python train.py --n_head=12 --rope_fraction=0.5 --init="normal" --optimizer="soap_variant" --lr=0.00214 --warmup_steps=99
Each number is 128 + 24 x the weight over its row's rms, rounded and kept within 0 to 255. Layers, rows and columns count from 0. Numbers have three digits each. The size before them is the row's rms in percent of the matrix's.

# layer 4 MLP gate, 2048x768, rms 0.0825, rows 477-499, columns 192-287
098:124112157110104064090154107089105115139143117164146139164110126123091093158120107126129147154116153117110106119129125089139134109122151157183146089113128119148076153130145138130101097118119128133127114140130114111132123100099142137092099123148163146110113146110117115141176148115143111107
095:117135135152068152149175119132057095110133148099166154118147125142144122126127143092169127123093159171161149112139105120104127102123107113112138151065117164097128099170126133163093104132158163097095162104139085139131135112113129111184128143080161135100133124161158110123100144127143125133
096:111109136136170142135113100113124097144111145128139129133077112152138119138137159114115153114118119147115133149105105138115118165114088163104094098121117128163126103100123121127106163114081163063122117096138123174150116148133119125118133171126144136108154103144136099147128172170128121121
099:138133080142137121147089123157105111134113129171083133157095133084106141204105130074139082119132095134161136137112100148115153128106146133092144156138154112092117165132111140147152100157110160123160145149121167110099172144144082107104114118151122107090125094139113202155119095151091118145
099:137156196195152087158140180119131148169133081101130158113126098131106115138119148116124107155150085131141110163120145087104115127130094138137097166119121152133106110126133109101095165104124120140142076134155164135158137153144168168141132110140096130154133126116099119173115169134182155156
092:130106092103136140162100141124103122116090102165109136105136133195101109147117139149114120108148134121160103082139092142121125139166097152119147116118136120167097099162109123141120112133121121131143112093137128125137143136168117143083088144135155098112197140119151143141112162154113103158
106:128116123102120148144144144117129110104142093159125111067151140180124147132113133175130152124171123165147129140141090085134171135124121126094109161123111074153116175161158115126137125145171150130124104138128149110082133154105149147132144154175148134170149088127148124113151141139117141144
096:113113123096094120137135114138125119132137123127137105126124108111145091123108111126107166127127120095119127118143117110144159142167130133104125099130132145096111065128119125102144132137122152130151132096105116152151108114085136103079169148121133132113114096138154172108155154096120138084
095:167157122089120102137130181160135105144178153121099115079107109110093127110113104118124133167154145125125139162133159183152153133142110152170104119125163118094159168169108122120129133091125076154109106126120149106134143171135102121117162148137121118125144160158123103127114141169149171110
098:133189115150109145129128129174154118126119115102110077164128144137124096119083122150134138107130159114129185130083147039102102135093108109130130157159149146144114167083143156166145089140114169102146148129131087131106083101142125113120117200122161126122169162147095151162123144149103146144
094:109174131102121152105113059124142118149137106154133094118144135118113148130128134140147186153119126093150107109114125110135106131124146109156141114113136138153115114078147116119141092154170151117140139168132164142103119117143120137132111102123181146149116110166110112176111113143106097130
098:140137146102082133133108124138123139126071102139122142157112109100160108111149073089127110134142138156165136125168112105140119129131116151091123135096158158113147133154122158139157142156105185076183181161138145100102151114147100118174159148146106158144139112146117134178106122133136134155
095:123149126146112099161074101127101149124162156142165102147093092122091155159148129118105113172135152135078118106142134148087128146108136152132118107105154104101066095122181120133205072159158122148174121144134139126094126120132155130119118170125108105179140133101142154146126131144136127125
101:132080135162147113126145099142086143110129107107127117125152122142131101144134149123136064113115113140118073113108109129128112122188127123124125134139137104105128145148104143114143132112149127143141152153130082128148123104157153113105151121108106180129096136138123156106134157120115116103
100:147135140098107107108114111132129132116120114139172113140080141133113109108164122124137136160160149091127114132094132162156143139102105116129123099111095124149131075144172114123163132148115125127105090115092142104134122151162156110095110139146151082163147143120100114076139166118117128098
090:133112153145151149113162142126142124142170103137133125144128133143121127121125157130138106101126193165103099099128159080095144128127145066147158138088095119119121147129171121108099122123105155168111134127126119140082094124176128114141122129081124143112118147141149140166148139145132129155
092:089161137153127133131116123144105101136112117096124104148126164097108107119078168103129131125144121173100082121139140137142126103102115131147119131156125128103116164147139145147121114170087070171121127123130131118178122102158136120117101102106112105102133126119137110083088101122154160131
103:147151082179141121135090061087111148134127168117103110098111097147163146158123125160135118158150147150111168166168136145122169135135139134090161089159121139139100115141139127127165099127128140136088119160162182116164069065121145129128120137127144152149112147154130135144140144146129106168
118:107119116151162120104115133116115117122149145156188134108119114130108097114126150113135106154132110174112169156079149137152098121140120133137164155118119099144141159113131122134144127132146118134101108143137164148159127141110115152138131108120121076132115095091125166122132159165121099189
094:147117159172133150150134120149131150141171120151125138109107144159130103095100101091145106150131160122123146119121185133121179117103188138124134117122138114105148063112193138097149126124074125122163147191146114148135104106125170110138159088118125140135148077121143091110138140144140109106
104:131105130159108141119113126122136119130166136105093120123150121159149121162113158167116166152101146083137123157118164103084147137114141129128125156148110142089103116143172149141173117109150135176126077143100132166089102134137110121126148122080159091157107127162152099144141105129159149104
120:091174087118128124093104112156090085140118094141132100112119155123076106187130178145125110114135110109114159173132154168173152127102126105106120144152111126169115143113178137099086145116125159100130138105126130119113155128156143159102117136102138154168113118127126100143139152099106128102
094:077152074139090102104150145137148100114154125125078126180128109133116134100162133093161115105135109093123118080155091150152144115092117083125132126126133139146117132107141141114130079137182164122122164123084161137086114086095145132106107162086151099090178185135102172170220153095160124111
# layer 4 MLP up, 2048x768, rms 0.0859, rows 477-499, columns 192-287
093:148144125121138113074159133083094136098112126138131145173130109130142113119105117106098143111114099160095142130148129111150161203169116169126137134137112114163078069163122120105091107147127108160159132160141107136179114147150139131116162151130154142154106111126102146124137137112110179123
090:177148141098160150182144126085135090126143113103120164122072135086118152129147124151123127145171151133127106129140136125119143101108167138100160146110134139150130149146162153101121133117151108123138114152120167107091113110093159128073132148109133122108099120123103141135139066130118130117
092:179106144113137109146186125147167127125142092122109154122125144121160138108096139146147106160164130139149113120133153114106124134138128131160145107112134096139146153150134115162179085126157109131133138094107162105116123115128120133168124122168099131150096177143101111108065070103124155079
099:127124160118123129161088145148103108140103126134128108127166146099108100097127156122157154165146133124128133106106136113137140133145124114111119173123172097111148111152138144174145134142132115138133144155137116110059125050118152147104123152148103117122094118089111171116098123098099128131
102:131147106120110105110098105159076168139095081154117127147096123137102114124109143124143110101161148106116098163127128152141132149082124153129112156136160149107162132126106116109133130122124151129135162127117115117145126138136118138124126115172162129109102100138074127058104117160131122110
092:140096167160162128174121141100077146144095133118153100137135119148130130146139132109088101122138137124134150122164068116170132135085103118119145108102121140126112155124150157145105078141119164144134074117131117093168118144161184138100146100168127138162119151138184145154138137102119111110
118:138175179137107125121132101143176118153093087128128098154159087126125149109065127092126115162091117084092168134172139117081127094105130170164133120136141124156115124129134109108089127161126154128128167129125107160170154138118121131147111122167144115162144137164125126136127103092123160094
096:133128144135143121127131122124114138124101126098154131099124118120157164145155136118143178111092151104114149120146109178114137132138116147101161110162162173037098099134160128139183102125118143121097164129102152147157149105103116128113137133089120115098132102141123094103097116140113085122
095:161106150160146120086118137103137161185122169068134109119133153135150143094145149141116098177120121102118141129132137123165104105121155136149142098144180101094129160121133102178147135081106093141098157083159110110139141140122120111147112149149121156104131132144127094132144164129102176113
097:153139123142112172156155127115102171132112078110124130121135174132064149159133113143117146133140098135144117093156116154101135201135110099153080116144132125138130096127091146149102138130143143093087098100139145114149118082102105155120108156127151147114157131125192149149118113130100109133
096:101109125100116141122113052113153158126134148139146153119133140096144174133117122115172126164131138116158142083107141150154137095121108110144171116164142160133094084090124144104168146116137142137148126129129136118130125131121121127093089174129092115169147136114139107134140116133130139088
101:122118133149169095139124168149131104129119124147127142108147119123137161134165117119115117133142138118089126129119132136121095124094143136149091126137142111074139125100123097139142107150138103180143147146117141110116121131160150116101121132162113131137150185131086146132140119095124110082
099:157125108125126071166136113154150128089090126127135166113143129133109146181149148118091114136113101120130161100079138093139142130120108133124194121120146104096080114114124156150164103081089091096109132165162159136158119105160127071178104162149086143133093137184164125143132137106119123130
095:127120128150138126064173123106151118142100142112123132135130139159152092132171148072166145099122103108128121095112136077119142144150179168157120137117101140124147153106153136129096166128132102171092130136143141100110133134116130149120117114128148158160135117142147112116091100096155099154
099:127208125140114142140115120138107107123137151137123120147117141118150113089120152114131122164125134128126112132135140104135146117138109113109120092141121122138110117111128129152115114128115125132122125099088103092158061136156132149141139131124149086108124118124089123124161117115145128094
093:106136125077143123128144108144124130125140150121132141119124112142122142157129165149150125123121123122125097069105107137126125135119108143142141135115130118130123123104141165163152154119099114127127150148105127144118138120113115165173129129125147160127114132108110181130155094121143167100
097:164138142125133161122127123158097098161093121148107118152115094161119156133170082136123104123117142122052131122136171139142113181145137161114071122113158192144145095158090123120118113148158140177169161101100110185141120152132131132147125118062135128068134124128155096148114124103119133125
100:185077152102138153084096163105137159159140168148127129168120128120122102118129164161140099087120148138149182134113117123098126126122122133094148150131119117123105106086125113087150133121116148111143142090150141132092159160144142160100153085159129164108159176108113146123114138132143116113
102:127146152118133137122127159140143129112090111093114090140122133145136166154102141143113126168120120082156104143139150118115160134156102145105126117162155133132122096141118110132112122102079133162122184141170041118084114154105127152136126168166121114152149100103108146089138104148123121149
094:128137155120124138149099100123102142155135125150127154130158168096123100148097131059129105121138129121143177153136123088139131128167129121162138090113123130150122119151117114148118121141133147108166093092111108142111130121148116139142125172108123143114148102121134096177132101157106117129
101:122157134085165131102129115142154116156110092122139137137097113108128195106113138152152114125142129135147101167098070139139109109105158094149145161153135150089165105102135163107100088177099089138141103176094151127142084139139119124124102094144131122108141103104102125087090128104067084166
111:154157123142153154099167182113137137179114166135128116146153172126155131117126133144103128135164105109111112102173121097134120161127134111133158152125122177122121101132145128097124103113136125107109139104092123163128151078105116127188127141118132119151104090085109127106081088112151152127
092:125142139139163163109131107133106120114108122138137142120125124131113117152122112144135100172127134167102190114093137147104141121173108202148095106140123130075098104148098123131107129132103159116148135157140134083121157159178137105097145100151125061137096094139156081093091116136157142139
# layer 4 MLP down (transposed), 2048x768, rms 0.084, rows 477-498, columns 192-287
098:128130126163101106096123128112142110134113100114146133140144126110111124152169086076138149111120129109121114082127127119129133136106136157124139173138134137112132150115083115150067127122104155126117117143126132126177112155148141132095130094119134101147134092180109144125173176198138110110
100:138093118144092125173162101109167124117159144133117129086089095138144113126156120156145116125115108161183130144104115116110127124104130127123157165134135119115109134123136158168113143166094087145089130126128127074153132118124105106147132106092132118136160085063125182105125112144100152103
099:156115130126092139165182109141105080166136120172159118125117108141128153141161143135115109152108089125109124148172164127111136140110136105092150117111154127140109137142155117126143127095124159151148096122136143132109115146121110124147095108108121127107111111121108159114114147131145124090
097:068130130135172110118149170112115122162099160168120195119124125111141125114102095126119142112143152149142146101145141122120109104129105065129121116149097147190191137125103157137094077115141087163078157119134140158137102157096150143096121104126121161135123131173123105145111143127169156157
101:129123163104063094119140143130097124120089106118130087137142096118121127138189131144131108149150134124096119140113126151141146133154121111157125124132104149116151138154116112090144121141117088115150176142119118151173116113108100137079112101109129165168144123151188132055147119118113159133
094:139124134141143141146152124137153130128114146138109075080127116096090107138125143113163133092133147098172097124141122177119127136103104098133137131152120114095120204085150150147107137093098103095129134159122120144144122105151127114123143164118136111109095124116127129170122105119176148125
105:122111128136135144141140115136089142107171153133127111160122118127132122126156130097120114149131114127125128103124083126145118105093125118137085161202111165170062093169117149083109104155158114105139133170112140130160118107103128151153117086115101125086152148139119128094129151107122098109
102:125118109128110119107104118168118119127185179136145128093147108113131108115149112157115153190129125163156143122119151150144108157133138150123169112148150155114148124157130141141113126127131185123092192114122118123137142112108148097148145122143097146148172163153097093096145068144106118149
095:131111153143137107104153098095111184114152159146108133124142138125136098089108106107133187162129163102131152102140123181127125142106125136141110146121114113085123149132122159137111102147136135118183141116132118117137076164174107138138100089130084127085160165116056143103107130199143108144
098:084120149124149137125096164133113154100160104131110124140116156123176130112141138122172126123120124110101127153131113123130144125100137188136148139147120161119094141121095115102162130159103167118155089121135150147095137127156172108113116133148180187122154139121116129113144145143124131092
099:118122120130121120119128126135091144165058169136151124153087124132141128119091092101149175129145102111131136116128107129114121137088136129127126082071080113105144129161117110112158141165128149116117093142093156113141130167142130126160147101096105131147133151153138118133173109103105092172
100:170094137153113139144140105183137132140128130157109163126114163126128111117110151168170145122124143176108142155167077138145200101105132133143131136140092103121094143092144136161111150163132091130123115123079096111117086092169134094080110164157110091181102111094159091123119150121131118110
092:090148125090143156096113139168143154138121140126131164134149140130119112146130144114120142130086144130147139141113149133132108115127158166096141104157103105150106106132111134107102151149077128107116086099143136125128107141114132132123113151142147127125158134091121113099139144131105087185
103:121114123123117117132156114169150136163134111115113121093105123088143118164199125129141079120138083106175037087133112114097154173126122160180115155118137106154161126110091106073151115177094125171141150121103138093133138129183131109140130085143148171098115101117156107162089104139164209125
105:059140178134120140104093106127129142113097112136128153119131185165134131107111113124101126145130121116100149187116126104159079128085141131158159069101078093109146184127137094117139136143149090111142097120168148135135125104118087148128126066118135171132143143129143161121113142091116145105
096:132123136108116094147148102153117127133100129137088154116140133132147121111135175091168137118123136095151108133116129128106160130103122153090142153164142108146129150128071147129088179139131143115136129137128146124124159127113111106092139110133126166140128096101135141094101132163157153135
088:132148101128149136151137149152123084165177112105125136154134080134167137122121125109138123093129119163092159169164107101144122143159124140123163162105169122126120154140117136097160150122127131148162159143131129105148149080116117117066099130157149144123134122137153125146121133063159129149
095:118135187144109105092129112130111110105177111112173120108168096081122107081119124169136155136113129111095133159119089141139148138133120121114136155117140145104157143079133132124141143136113136095144108144150122150130095118135126161128134109155093162154099153109127100099151151140126161128
105:101099121107121117154143116136090109128109139109132160142116125117129094123117135120128109131107156078132111139105137129141139154185117096135156101132096143131140109135145098153155166147120155101094100141156113111134147156139118153183192139117098115124144101115142115132081148124103066099
097:116111079142164140074143155145125146162116113161154124105139137131120152176126150107119119146118146111088139144152112128122094156115114101106132119130133163130142104092111118155102120139163176157149172120139111102130157090123142107124158120116141141115163159156143141160127175118167105129
104:089145088129140141120123147187158098141126137153125112153126160081146133088099126128175114156141131140133131110153091122108095120113120130124099171100143132118166147101109124089111164137142143144145103122170086130136109135121117134084125139145158113092102127104138120133086140131102094158
111:120134150141103114109124147124144130124105130099126129094121090127142140143107112193150118074105089147127158161099117158129150127137126124137118137132137133145151114173127136115116109126118166105108199106133123144103144077167090136134136135123130138128101119156074122116076138105153131138